From a checkpoint of a small transformer trained on Wikipedia: 11 layers, MLP 832 SwiGLU.
Each number is 128 + 32 x the weight over its row's rms, rounded and kept within 0 to 255. Layers, rows and columns count from 0. Numbers have three digits each. The size before them is the row's rms in percent of the matrix's.

# up: layer 3 MLP up, 832x320, rms 0.401, rows 218-317, columns 40-79
# down: layer 3 MLP down (transposed), 832x320, rms 0.1, rows 218-317, columns 40-79
# gate: layer 3 MLP gate, 832x320, rms 0.379, rows 219-318, columns 40-79
up218 093:117134128138076125122173138153128113142121149085107125080099137133175124135148160143136126117183175148199199163103120156
down218 098:120152142144192145116139120145134141118173068079094097141201124169116186129171183133121090103121104149152102082116078124
gate219 102:126172109113130118095138171094142172175124034100158147138178066103110158150114170138160189157104126146151145133141121122
up219 099:116118110117119086124161124144152222146041167140114196146073134190135146115160115136080089139136152137176089146159110125
down219 098:089100145143124112121177150128117102134111129136117073167096151093062105188107187084138106101173122166129130126117168096
gate220 100:060162147130106156119110172160119092153161105141141176155154094125151138145141103184124072145116109141141200169132089091
up220 105:149135120112174145139174141113082103117084144120151104176181121136096086129116107111124100154130170098132113138152156161
down220 101:103175171111095125145136139159064099119170123194121124181146128117129114127072106142116184177140155085155160184115130149
gate221 108:138115126209077116111093081141157131106111224196165136132154128125085150155124129150097123138059133135131106163134156125
up221 106:153117068187183114106123059154105151144186141140153109131184089079085139174115133166183140137153184119091089158109096126
down221 103:111097101066093103139163116115143134082139089113133117138181146124072147131211156119142171145135119122113177090129116088
gate222 100:144106198116171132104154177146132143054108071105151073180106092101169114166096146101153077072099085113152150171170117108
up222 103:158117132157122177130181130171097153022108133126125122120121156150139142145122196164093122117099141145043135129098070132
down222 101:163074111105115121147149134172107169097140136101147134093153060093072092132143125107076168193083134170165218129156138075
gate223 106:109122133124151141148083125164093119148104067120149161145082087111107170086161135085136122091147108188164121143115145084
up223 103:071133066151144162165155104157140142163141075107091107110091159131135057119107141147150163122207168168126096127179075118
down223 102:103081145118141145094117141107159095157213144131146124149179152105104086171126121096070138071081061105129174129108157084
gate224 101:080110089144107163127137161102160138128155099233121115199140156184146116146114139063118152076172117148105074143166127142
up224 105:147102113149107104026114134082146130074159157115120105109132154083119080118111164112088135159073125065164094097165061159
down224 103:132127151090102087062124135140109119114075117112188124177152107081107074173183120156149154098118089163132055114163072161
gate225 097:140107090134161133145141104150128110137162069101114124121078087118156164098101166090138081129113097165158145124105130126
up225 096:126036143125176149131071083137133101187146131114121189083123113167109118122171151127143119121112098039115127172196115147
down225 099:146138127111163148120099144064084159185134114179105178112132166148077122076116090159101156164134169159073137150115080167
gate226 100:123151143144145087206119063100075162124146076159151144165115124137170129095134181153153078157082109148120124099126071200
up226 098:112160143118142100113171130167146168121098183146135110082129111125123141083151092122078098188143117119122121145107127166
down226 098:056132094135109100119108156113124096134133120118149164148132154060126188152138142170118101131129129136151120101156073083
gate227 095:165118047147143133140135153114097090083135130084109126147088097143070222142146205126089120062113101110155106196140134144
up227 094:147097105116139129137050129124084152106145151120120060087177125105103105088072059130170062122208135148139179146123170103
down227 094:114159141116190143140161108145158208192153114105149100146127141124144164137138109094093103149099178177126144080093135118
gate228 100:142174132105146203131150057146135140157215137124138149133137105112137218140151105175114132050130195156139118144183115088
up228 102:134096147101109101141109105134097129094139152154127174104170124130141088129118125112145129188124091106144161136109128167
down228 097:092173106190151145189195129123099114172165078166151059153103175107123155153149116086152167047167163112122094113105099155
gate229 097:129147096138126118132177126164108206166151137169068037173142075124169170116104131098175089121101125086077172150047147119
up229 096:184119070219118111118129152148096162093144131174117139226027111067083102130115127181106128203138133131097132174151117143
down229 095:147159114131099132123138102151209098147065175113145121083112087157150142089174127169147134119078121082182175098127160160
gate230 102:165136099103181214167145127063151106164056116106138114158091145100107154086148096107140100163140101133146141140110131117
up230 092:161117136198130125137125123102150111074094147056167137134162139097140120118102132112125080152131150148146150154131162065
down230 095:122219079138127086099105141143175182120144169107132115141145145112162085174164135171070110094122106125145081146171120178
gate231 096:127160109083146138070144119094113122134119117198046132110191199193107143115152145129122076198108108123090139139172074128
up231 095:080139116142140121151155144167116111168141092105144087129121079138148164129135113104161112127110105136114117079178117118
down231 096:068117176095139105110169121097095185142141092168165133112143157179105088141127168154115141136054174135135098110110048105
gate232 102:138106115096113162172097121105159140148174122035128144188127156127133153139167077156097164085095169145153122165135117124
up232 101:139158115096105115120138143158166099163108135121127125167087176114113115075131113077079190077046144174130147167147121120
down232 093:148160138169124109116151135122168041108210126169149126166107197155141143108123132143126171135135175141075114125204092115
gate233 097:174112131120063078188068124065204102115148112113121098111118177202128182130094124129104171116124104144163071195102159154
up233 092:086149156073077103128115097175103141109152170125120175111087102159084136148092161185118116121097123143152155105108089064
down233 095:180125135108082126131143159100090108082143058158104130160097084119087156134068109104111161154185152167140163106148135140
gate234 098:143085152104110116143067162126081098122206131129143134115176098151123143153130129119180106115103116141147090165223163087
up234 103:072128200039078105104063115109089117158146152140181126119200114173144163083103126095130119151117139155085176167168152065
down234 106:110180139128178131101119119129139114128105131150141098147131167167074113111128106122115099087144066151114069109148191137
gate235 103:105111122129155121053150115171099132137113116107142192137170097164125102073135112102139100086137117170160111135156166092
up235 103:155091116127096103152137143149111085100172142088132114162113159117173092143107168187122133169101145067109140129134169125
down235 101:125130152095087131143149143139108111141164128149130054118082100160098093098130107153151130100091134121065106169124154103
gate236 098:132104065126078113109110157117102133102173130121150166083135106176112130126084101052092147155163164155142097146132052158
up236 097:150142158148142114136166121128124121091097127086168109111119115075211145077117119157081068091132107166123114074239126130
down236 100:114091121137142106103163129081101127093095090174128121164107122107128106101151216133133091145109125135128162143121120140
gate237 099:104139147132138131128185113168107081114098152150093133165199131122114061117160130143141103095125118163193107160126186111
up237 099:105132134174089082171185144149155096131112078139095122133194141131097116136115120150161141150143126118119137086134113089
down237 100:157044116136100158132103107102146141146176121140144185150164138160098097105122101205124038124121165140140143143125155129
gate238 104:154105151145100162164126061093130142132167178155139099109180109126118171103130101132114133097186059149078107134161203137
up238 102:087135112149134160099111115140143149084076104104098154150128198141135153142136144158112093130072180100172160065048088103
down238 097:099144084146068092075087091099080192136094138147131108143138090095141058163094074146157165175145119168071085191144097149
gate239 098:069128107145107151120146113137149068199150157100164154134172128084170108133218131123116115186151104160104149141154078057
up239 098:104127160134043163090155159114161091130117123086136105031119094133128105194088122157173104128140107137147119102135108134
down239 105:136074102094084151099144100106097073129148102134169149145156094106114091104172191127076163180121088136167123101150126121
gate240 102:117118132161150089131139091116134177083112127109101121122084095094117123164077140149086135115096134165148134150113104141
up240 096:116119139144120154119104060122164167128185190131187132122140110113215165090104193136163065076153128159115165149058092124
down240 099:117140145128086138086102115064036126164126161097102136124135101121140082123132094070132134144144164109079132148181159150
gate241 101:100124048135168183177164103120149159105168173190159166120148098149155096189152127118118176148157142071164144111142136097
up241 095:118166083082128087077080144123086167112109164115101183135141087085071069197101089175140052134064129123176103167119072183
down241 098:091204146110161142135108070165117090117126096109078099101146116097171130169150144159140122105089093123171118078160106146
gate242 104:161126144134145121132151131193109176093118155164175054154130127105154076136106174096121074117156111077140127112128119149
up242 101:147088151100134158145148149075102136127082133152122136146188161126154083122149114113183114133135132126065172162091113119
down242 105:112199080110109134135124145091163131127131135086085149175134140132228128129143109121117099098129158084087084112136116119
gate243 107:162090136178021097109095097178140136174195035118117197106086092180148078151193099091128123113086154104058091174104114112
up243 112:155169094112148086117130145223115153202201116133151211088112152125124113153155128073085099103154097176117101134129125112
down243 105:146168144211112122077132126171140122139145092147138164165096152093104130151085159113206096103076123154119133108124143128
gate244 098:176127150107099120084129118122143142141093135135045155071121159127152114087105121114080148094080143143161133089135171073
up244 092:133174093092081100130161132170094186161086176146073176141136126112132171166164144169179070145077133078168151091161124111
down244 094:103087124135140091115113129146161085128133130171129114078082140155130114084086118161152102134133127178113124110195075163
gate245 100:106157078123088155119198134108102189134147164115124147092169159125109091066148096109142129135129104156102085130085143164
up245 100:117102148092107130161119145143075146141149117088125106183137190081095079149124118140100100142148062113162147103156133131
down245 100:159068078130127096067151144157135090109104074157123132140116148141167144142155196172133146135142172132172167141110096137
gate246 102:197095157097124100096120165143111120116118136148110121145111068124113134131079156157181157118110138135156128073118136131
up246 111:126104127077107091124098124125088131152098049142109052110167067104152121139061146090128083154124134096165097116131133134
down246 109:142176094118073087084146095104165124134106097121120162124155137171131175139204106117136142115114150175171113117076114101
gate247 096:160206086130129081131114130098172082131096115187186082164185101100116145119124121093127084131125055083173113147095109174
up247 098:140067097094122135217105089193147166128192107128153182109104114157145124149118164084122163060171167136106177122119192137
down247 098:185135056130121186129157168097082142042120183166096114153119162057095108137185160172129131154141120183108078138098031110
gate248 106:116144098157150144115123096098112152111142140174103147081107143153145081057104090158147131151069148128153118148124110168
up248 115:136182171131169111127103104162177069133095144104095102160119137145152180099104119157134119161163204123106128130065090145
down248 113:082151186099117149156108074075162147121147130169087137124111106138104106175094195124101124209179108135117140132136129094
gate249 093:141164195165102127084091149166153113102116118113132115179121142182169111091118144086105104105142160128132133160118118101
up249 110:155086113147166147184178109080121137140127106178244099103085090087114082138098153108119149152155132219134181101094120166
down249 112:144147121086113171142072186165120112104082129069064163159141120114119148118162167144112088109092129139101148106180135068
gate250 098:127144159129183205071104162132119193134123086129180154105142154143136083061139153120115112140120077082182100152138045160
up250 100:135174106170108065116122090130113147145110115081089127104129091141158069129131166109106108090095159117141169165119101148
down250 100:079102154116155113062170141144134145092133106116134112114132110168127087078100158091115128079155142078132108083132090105
gate251 097:128203123113074180170128092187140183190132128082145134200118108129090175116111098174111109137155113138111131132125133114
up251 093:109140127079171161167145115161219150123139156113136112126062115193121198113102145082110161121198161178163142174099115068
down251 095:148136084146099131115189135059179138143110130130103115185081108095101193053091092193154143135135152127098116150109122092
gate252 104:155113137144097116093101172147178138082140127129152142194126141114109113112138107106143165173136095110132119182169143145
up252 101:130134137100113173066122162097110142058136093158127163142086156100148092116146189097088127135114166164183212098111111105
down252 100:154129143176120139121093107115173132156129187148151070114105132056096133139135119134100139212118119166148114137124107084
gate253 102:131122100118146146078143155097127145183133098163198140151171187142118123123136170127090152198177147063101145097110181084
up253 101:135084117154134097150113157116150105101172143140156104119156158158124094122129124142133046131140166122174157054136174096
down253 102:149103146120136108168136156176122122154194167155159111110076128123156158147076132152101182168144131094104082060110117105
gate254 105:126088137142133169149167135117099183132134126126107169132114111111146159123115135115100125128177102095139150113165162113
up254 107:097105102169119118057103099164152088147052125103108131128144164153174179135116183152125155116160143125124136115157059148
down254 106:045138141078109134137145089153100114114112129110180157138156132104102116073125107161165095137108174104128118101079088128
gate255 098:110212099116189090105127120129113115142192152085142073146118111153145124119080153092163023117104144147140101135108123089
up255 097:179122141138096086163144142103097147085119148119085100093177101126154151189118121139062134167099133159145110084119149049
down255 095:094149105103149062163176128085148111092105119094119113094085124104209146135150101028114107072158120141105115118095157079
gate256 096:108120153138081113149183084092117109131146092105135115134157121131175104055114089097155093120099118084132126135154143168
up256 095:096152177145188142117107177103090158145135186133107136133123120193082103192150136178094192139176140074137170063105128146
down256 098:157061166133168147155134104093113085133139154105151138160126098171113134087152145109173095112077160130122114114121134118
gate257 105:150116107121158139114156146127114190160143141154111149116109105142147177113194171157165108111159167153154084113130120112
up257 102:150119026084188117179178064131170242147134080175030113122129120096103178113178157165133148139087120123116124152127098118
down257 102:123147137116087132103136150175139101140142128087090087114229110127177069128139132162151081068078157171170138154089123076
gate258 102:118104173131171124120106181111148075127136132129132145105117176117097160089137114148153152142131116188074125117169169069
up258 105:124135140138139078196097096148218069136108105097079154149103144114131122177134161124165116146117181130117146138157067113
down258 103:186117093162131119168155119102101123107136070104110173153129115143122132133126097114166100176154135157093108104112090120
gate259 099:127206134193123122091085102104108145154126082075056168094132144162056176115139115055158132093091057094063158119119156153
up259 098:074144109117137158146147194161089137124178098139115096132107125100137178106185139167203176118124138076169113085161100136
down259 104:075137162201075100122081166144096173151113161150154170097051170123122139094135121089096158171090104146099122088111168146
gate260 098:168071179143124102114124192113121125161137131145158156126119138145111103136149143132059125100158145175148156147141104139
up260 103:132111077103110148160123172122133139109074116086074131207065164150128117106094142147197143059090123130135156159119126141
down260 107:114126106095152123210084112136122094129091160147184094075109097147146109109098068089107150171134101086086149079096137100
gate261 104:113113118117142103127115085126154128127127144091166120140098160152087171140109140050186143106158154160127094106112163105
up261 106:157122138116173115171112096145171101139103129148123093157107138116121109080132115103174123143100131120130164175146099133
down261 108:091138084147122170146134124089159082151115093125098124159120124173125157150230099081115124093155114077167128174143107116
gate262 096:115104181121150167091160136180146170086108143121117070153102124082109152119100122138092139123161145150136105107093151125
up262 094:138119139125105097163136162117127123145110078136065196155085141187134118158105108148105166114076151098160099194147121107
down262 097:119080166086099134101088182166121136066071149134064111138176098125121132097166166175109133125139085128036145148110125105
gate263 096:122107084120101184192104187077083145163094145116116130125159175130174134189161126132104146155142161127114129144101151136
up263 095:142165054116168099140138132134116110072099130124149113159144118138099133114084139115165153171123145103106143153124148153
down263 095:110112157131090102099133108136141080162150128089159170171096122150086169172114077078068127092132096108111143121102085080
gate264 104:126137134189123178139165156145086136129157137122187160143098152135110117118162121105139123207134101100149176166120145110
up264 098:155070117171115142138139103103166184078142141127143087158147145142122166125133107123120112138136083113136199156139137107
down264 101:150096082108175084098141172108116126090144064140148164094093096052095154097131158140106148105131125148126141142133140100
gate265 098:049173105069103111192128127142147109108177151187167137131115121119214099122154121132198108099107071137133079149130087108
up265 097:157086151115115093120175110118174109157119161133101137114098118119133113126143111116133142115072080070117160109141177152
down265 096:144102157149100131097089097164164081124109154112143087119092178204023175127130079135125093145177109168161105164125150166
gate266 102:116135183101088111076124118184086134200126096180116165127170149109138143122085157176152163138167122129119191126101118210
up266 103:102101100178162087168165078178108047198140099088142111102120094153125114134210177126100121159139110131139139120112142134
down266 106:080104167120164078149133076083146145127117125182155148069107083139099147088125104128061121145086137142131125134117168077
gate267 098:135143130134174130115094068187145096068142126142163126119091194103173108195127096148146152143104079134118154148096177110
up267 103:128120118131072165123113154187168104084097145166167040114133129096092145099141140095102180122168117190094091055109145136
down267 097:125169160158199132126146118129099118058151123152193119128116140037114131141103150092115183146147125111148087179144082156
gate268 106:065121156141169120109064143165116089133082170159101134141117102146147122134111128051143074123117134140090152121132132130
up268 110:110104146091138050145122121168148121115135180152119117174124132126108108111123181130144124161145124132145125117160145185
down268 109:101120187105095081145102147071165152155174116142111173111143086108106098175126101083118067142107177140135151166104124144
gate269 096:165114124156054102163164114162103111147099125097155152184128091137219120174120182111169082151148117161147151029128119115
up269 095:121150106163143126118088111131114133115108131105169160158105143150103175154141118141150139116153126079168108183116078093
down269 095:128087120039085117075138105125149146123107133140158082106115188149118128126099116157038123112122148157130121159179147130
gate270 100:232109069132145151173135083169133130115075145155144082125160097140081125141179112090143145166166114099123073112109164103
up270 102:167131185154121153075171172114114109140169168159134133099106113069109184126143077090151091122085132155138125121092133103
down270 101:136096142088075151132167099171146090158107085086125114150125148173167117124166154137126173113137150105094080145142137129
gate271 098:163125124145131161117131083131113130194098132170154087103120149137094136166133071101117097079073166179151117101177152133
up271 099:141097132158169113113123165122127139193093120099135089122106167104097091118089111162113154133155147105151079098149100117
down271 098:179056080153185163144119144133108084191096132207153071121136167172087150131151189169177155149137140092093105206141155129
gate272 099:084154194114155098117111096141161102086178098065093126120112147193162050109106133160101121150113040163159079127107133114
up272 100:067104181045100096179088103107111152086106125150115162100181081118116091123141127153119133176165110175143159152128134160
down272 103:136189180191076175187163118104136079192143158099192137145123168171121123048151113154128133091159108144138159105166178128
gate273 099:137101139112179178154107118152116154156171196113141144148180102160110126106200148125130120110169119125096087175129091049
up273 095:140127202159067106160140135145122069064166083110159153128111112126136132149106124187105146128126111084093196133098161146
down273 098:128178083126128158133061153113093166136160136114115083121143142122098084113140094072163128065169167132135131118084149093
gate274 099:162157115134118121105111165193075108167124087210114132097204129111166167101179113093092065143115135109083107116148085128
up274 107:089147137075077105117141134117120095124124112174094150093099110115164161145123110106112064149121131175185129108157106040
down274 106:124143118135102112137170116145106083168154167137107056097077147115096153178127062032172133148149120072176182144165068090
gate275 100:167109128154079093157093113110171150089204201093125157095186083090109144132177128128129147157101135126163167149117140123
up275 096:121102058105142158068132058108042116125149137090174128129047119185097095105166175098177138110138121142138048153159127149
down275 100:148150132106158094183110105163120186172171111124127140156120101185144136109166100109142095082102154130136142113139135127
gate276 104:150141091105092109118171125107063133147152103086142211126161081145143150169150123130127105152129142126102109076084112103
up276 101:071154092127126145062119139071141093139120121123078125082192118139184119167127093145100122143166116123192165137068151080
down276 098:154108129123130091141123197138142153133165161113153147169139141109200075090086167054139070161133110162112112142145079143
gate277 098:129108073097161080182118154106154139112175117156204107159172159187135170157136117125181127141134182142131190089119120145
up277 096:092127162140132174128142109190106173155124088132101105131125111090078104113157165190084154143095150127089107151156119094
down277 102:185215116096087136082085093148124090125121164035152088111100115109107113090095099154141153168120149049154135107120097117
gate278 100:135154102128175167136127106162156118130153080120030121063121104156109087025185151128105123109153173181131111133122094128
up278 101:134124114116105127103122098128099158118133102132127176153133112127136130135166088141149161121159102052130083133137054153
down278 108:157179157118167116139085117143186134097105155147088134107087074104066170130116075163114051126129150165138121144150179100
gate279 097:138102120124080131221125147138006088087144101175189201153176111117134081131099133143140147117146145125129203089156150144
up279 095:153130066125144166116181077127142149118179139136150126153150059101092155191109103165115145117148138139143155147136139173
down279 098:097156110137121097136117149150065104141140116126122097143164121138169091102161170116155078156081044146103118172225139155
gate280 099:124123142149174183133160133159084154120064159113134094100166155113113125116176191110149125105122152094143122187130082118
up280 109:167186153106121133120104157150112086111220146144147160102119133197147133124146155123080107166145118106140180031188171173
down280 104:050192107106147146168086145127184109162078142173141109140112152120170139102092066217108090125162111128136114075131165101
gate281 102:177111151053117186165119115122122112125104128106148177027105109120148134148140145145144126175123149055168097147067104160
up281 101:039143165086106230121131141117107081101090103138099088139145194091178129117117120165069158152130142055114139131080166156
down281 101:097145124132159103145097184137079162134140167144141121118155135101154098130106109160092109167135100136114090125112111131
gate282 100:187145104071178104072108094111158139091123127144194127124176174096142133113106132148115179082129153122111211138141136140
up282 101:144163116156165130113130102135175102094086148094190069151219095151097112128113143096191100134184151093158162127136129188
down282 101:082163072139168106140115126143126114151181135116134074118166165152149117142130149104155100116113129113138173098114097137
gate283 099:133172111118162143130181125161103130158116166124128163049194100159122131121161113146083115095111136071114172147083127111
up283 099:167117131130195150101098135109170130134122089169158110145189134090114098132133188084129165202122137125124136200163157112
down283 103:092168198160158110138166140102117149123098102108162141134123147157114193173104100098079094113150172123120077135142126109
gate284 099:138133135138160088145179173136161112096076138144071163172091102165081132118068122172119036103105144154136109121152077143
up284 101:096111102160160128168119150161110165141122123165127064042125106150160136098106131090098182182161195101132097113144081122
down284 101:182071093116133131144171138119097135092115112149157129119077090138148099153132110125102171121107168158042091154098122173
gate285 100:135127142121098060165130123066199136148112125110143084130095116155188165164110124109136152174157159180133183153179165126
up285 104:117129152109125154108149150127135111070157145118121112123156130141106111195161135081083117125152119127119117085085110134
down285 107:168105153117125095128154160150141159112108078136161131062151128070128103081104149050131148160125084210185087113052123129
gate286 105:133089082143160145152113109153063096090150106145107141160153116152163076146162120164182098137116091119112129150130122062
up286 108:134158136186141072134144151135131149155132132164113129131141107103129191079088141148104149113112186045085187199091164128
down286 104:157147165156164081078157139081220129115114063175118064124132169154095114121122168136130132082136142197094161125147161134
gate287 099:122122125035117136132126091066127095090121118130196132101199128141196092131091119161063180094126140118126099140133121143
up287 097:185078159107145154097120167149094092158167196113106167166101095132143089131135211113116175131126115151110110194157134146
down287 095:121100118114166104150167126138097134199131152140092132124143110099149140126113099109150141110056121166118192151089141123
gate288 102:180134091116127151119142205133140170144108079156125175141090117168117223141142104178104110095136145178122138184097171117
up288 103:121143086074147061134148166119153146130183166149146114072159119113162154145142099168141124109101138156076129165155118133
down288 104:144133096152043115124148091180124080112173175137099112114113114176154097090116137161113124144052170131171128142094101107
gate289 097:116145133116059151126143073124095130155051145157104128129128054094146113118128123199115159070122135211148176156029150130
up289 102:104124113138093142158125114201144125114104157221167105140081136102098124161137111170133090150114173145115086122160081124
down289 103:099068103091103158126102132144124183120120156190128126161116031168080122108149117170160159194145101129169138100143136108
gate290 104:112126107151092093115123179093044111130087127210156178111093181110089121124161126140091085138127069116160141163143175189
up290 105:150131075148196111097148142067123081107115170116149127131077196146114142113119129143098125133163088131110148128160164146
down290 098:141181097118188093114190103106158134093115097131147152174124091109125170096093098095130120121158172150130095096124158082
gate291 098:157107126150171163155161130150132155152130114163111151132105163130069119038135139072129121145174132156132201119136149106
up291 106:132179083130086065201115183158127102116135159049150081094159110117150112164161163127136099154122053159129097164182136114
down291 106:129152149142085121149075166071112086139144133125127101160213166105122107071120163139160132119150100130140173097121066172
gate292 099:128125109144143153114101088200125145119141192143124149144084081085102097181135159142075094253106133122123127137094149198
up292 099:154136105084096057148199100155121121123126145084164128132155155160138120127190073141092157225095115139126121134192107131
down292 100:094120177165182187105086118141060126110113111132116135161075102120110102097089124192173105156179137147124096154087102081
gate293 100:110210191094172116137086075113136151105162201144119119129088176120096140134097186117061095114131115044134127109103081120
up293 100:097109083122100160083154156171108087146174080075104157140146103192102161163135054108116120149165117194101085122123178103
down293 099:155133118158131090102122211129160149129095077108104127090188138156121122124125129130143102126090151125143075127154145080
gate294 097:174176065083140107155149154073099105124079163126117165135117133185142160101135146078154168180146110093143158123145158154
up294 096:131124123111119110070118139114101130162139108112155177120135103148154117117092071156129107144179144166075155087166137106
down294 098:128146127079115090140099083068129154096078140114146144133099083155167099206087131077132145179152144115114151119142088125
gate295 100:130131097058109127137052140187123122150144099066112163129146109138145131060145171139158103127108108108107125137150143105
up295 099:119166155182137062128108094117117145161151078127126092123129180075126133109131128109142134113114128091133178130130107067
down295 100:128155151158095094143153138140143113142140171159134182141093200089147128059125191118164082110118077131043134094105135067
gate296 101:152144101128130177137124103116137120121102144126126125110101159088114080116121086140110182120068102172131097134099146128
up296 093:110125082113179158189127142105113142094100122164141170164143136139130094106120085134114171100137127197152063091135118090
down296 086:102144173111189126075169157105140163071107128122187138084156115147104100102136137129121170146174132093203083096135195094
gate297 107:113115163177120190086176156058133098142145108139137178103154138082118111130164124137129193127105140137142146187132131128
up297 108:080145162121144131079168183088120104131093120078176122119105133071085099104091109098154133169147110086119140173021102113
down297 105:147102142133117129085123185124152096129146104128144108115195131105115102113134114140124115147158159120133123158099116149
gate298 100:100090116137152152153104097085087174121117089171107159174105149126174118135145150099096204062126161181100126168127154106
up298 096:112134134090134208146096103104126116143114113075134120128135110096167185141140101106090128107087163104134131179163104116
down298 095:143103123178116139139128175107188152097070074129119225091101137165153118133137162157096078110187103147115093116041120122
gate299 100:131175128121086118100085126139172127171137164102068186085078164088128112125142138108153151150157117161085157147127126157
up299 102:124220143103098136168108152143172094147162106132127075176155130171124136107068167167246093113121163106133188194116104171
down299 104:144117120122098093114090105147095137119113105127195105090171091156139107130136208146117158128116152183167114153178145106
gate300 097:139173128152095135140158111104133068119119139108137098127104119088159160103111130108123131072121142140173134122150179109
up300 096:044054084113093097129191095137142107119116160146124090117159131086143027128130077149106143180147101129137168182102107148
down300 094:126105170177140111101164114101115099136156123151123078106100145169148185070064174125202127121156161143176147116122178175
gate301 099:104109173089153139126115179140078166039123104125134184117125113074142112164108134174217170125140096130112147182139103175
up301 091:148156162085094133123156106129118122137088090192163124121163133131133168151120124139143113090084144116058118093150112115
down301 092:078096121162143191152145148168126131147127183127082121134129102120138180196148154140104134149160123125163175148155132125
gate302 105:163112123102215143139118148133091155142106108183130133171124139080126083122187111095141100141155125098122116122082132170
up302 106:087168124115161192150159127054104038119175150115161051094126186125149146091189147145112088124133172209136133087114212099
down302 104:162136080120087189141114181178136122110163142139158179122125121122108151082153144102120126099144093099117114095114154077
gate303 101:155141121104122180139140140104144117178123076136133158122132142194195129127164156133109139164094083176070136100165130120
up303 101:231127169109082146090178130184121126040110154084125136171094162171202126099133161126172162107125062117128121118112058139
down303 109:140109151124074144111166155121073113148141091122136172086168101166128143119090149138113095124108173146128126162134102112
gate304 102:098130147121173072119124124161120104148128126135099144151160087085126192106101158159211080140108166102169126123139129137
up304 102:102176115127156174123149064118149109130147108147160176141126118153070185165112080141140116105146128139053116091116143147
down304 098:131044164147130110133158109123133151121134190121103144128149089075104150123154137128142143064151114117061136153167112175
gate305 102:133148170128131093134105142123111143157147093094198111115070126157140096098120182118131161134148109075103104168155094176
up305 100:105085167104158158088088079163125140109118131074124108131147209152133064079138177082091136132135172140102131135109058133
down305 096:093129135119093060136167155131195127107131128150142148146134159125103172127106207116143117086156088108096115146098150082
gate306 104:122077128130096144128179112189101146147061175141145142112107151100121166076114156123149124110127109206131102145131147141
up306 105:174140108146133113105090097164126129091127149116092192189142118125134139099163080091114173112072168139109102175118096155
down306 102:159161179088175175115133100145119144152124064117143160150121119095116137109153119119153175189137072135129126099127117106
gate307 098:165136104194136115107159127119112127136154173092182116146143121128161153145110093129090104158053057146104149151155150144
up307 095:121143090095141140167132124199088082100130130114114074101165133179038147124117133102124172104141068204076157152151112133
down307 096:139131148128127148108133170123141124178136150116120129123153093141175138087131129107177122142123199099091097132140095161
gate308 100:114138158121090131147147123172153167113091087174085152120134165191129118109129148100126111126091114106102177137090115109
up308 096:123126125090117115131114106153092134108144109130133135083078160120165181142155064168144122145116098114120131097089134150
down308 099:101058141136144115099157143127085106148188154158178094096099127108097126074114119100180154138110115136152135082099118106
gate309 099:114109094151149121116141137119116167124123122147125119175154076139121131104103079162097098107123107214141137134053085108
up309 098:100186111131093100090121112109187127186115053112140146190138151104160126166108117148151143098188183103092146113118143108
down309 099:106098135149131155129135189149114182072140132131155147171094126170142136091112131080127110139152130030100178123107077142
gate310 100:128173106142099101146155150164114092154145110146167132157119178127115147143156150160154055166099125105145148115158107141
up310 098:144112072074193116140150120116107146120110112094102146143120114094121209060097148161113077206113140092130178138138118140
down310 103:116149097131119124232095157092143105129117113148159149170119138150171217143208152099195140165129164125173122126147058141
gate311 103:160137133153185166098115151095091147118104088134101117122158121173136152119168127132074100115087086145153112111103140159
up311 099:095126146161126044138126067149172133042160094138081156068155121154184131118093110238133192141149141135098090102154095170
down311 100:111077075114125153135108087147176107138184115120142131089119130121130114145156064133184140095134138142172117106140078136
gate312 102:120172177140121108121159100164187184172175181080104165122103148165181076063107116127180117120118135061104190141129103146
up312 100:097162105039090107112131141110130127109161109220080155123173119123174161165148174121166116093123127162163143092171095145
down312 098:112174143163164104118158119077174113158152183102221143109083099137106116067133127138088101140085066133149116095092113089
gate313 101:134109154108078144107138112109173191110070171107128092120094120130112151112132097093152139133113185158159107189102149120
up313 106:090101156128165160192188133141171154126152157140122103168110108129095168098128098127143090168086063172134120149128106168
down313 108:157134157146130088167130166098153121118047141116060170115110135123122149142106082171058163166177136171117079146075097153
gate314 096:081098174134157152101046149160072135206133090087134130111096045143111111099109112145152123143153163129097145103145122085
up314 099:121104085124168140102109130190071076176102111105135109090122109110133057131124169161152106121140127093104122151099143143
down314 098:161169121093095109100159129146175127103169204147119196118144117093180089127095095176196088162094159093169145135121212125
gate315 101:121124099119132154133148064104115102094137133125149124117122128070137161100188204099148072117089090139153079126184147134
up315 094:113158159136230154152118117080079118132207077116099146148173129140146140119154136118111104151155120089137137131179111110
down315 101:114143155118127129142133087108136135142125169129067127132137124161151124116147108165173109126092122129122105126182160141
gate316 097:058160111107152215102156108131083153111133121140135160175140133152181098088069146163138140130121126124164073105137069086
up316 094:078100138070118118096125088123157110114140066162124144144111154116168095047057136147102222120124098107141138110081131071
down316 097:091098147136089191090112155146145087117129151066090127134199116108119178063169087146117127152165091119165091148109101107
gate317 101:136136176121175132177122168120157081180124189136088042161155155145110094127126051128132124166091097131174115191169078168
up317 094:096166129131080121121126115124173128061057158158146143119146181124140116152109113095159166106136153113083137112100104135
down317 097:171140146097094193104203149123092128183109098099069137150106128113141120171123140161159085174085142126176070111172126073
gate318 102:090146132122165132134128136090126094105225116117139138115147123100192110115152124129099111179200046154145145177118073074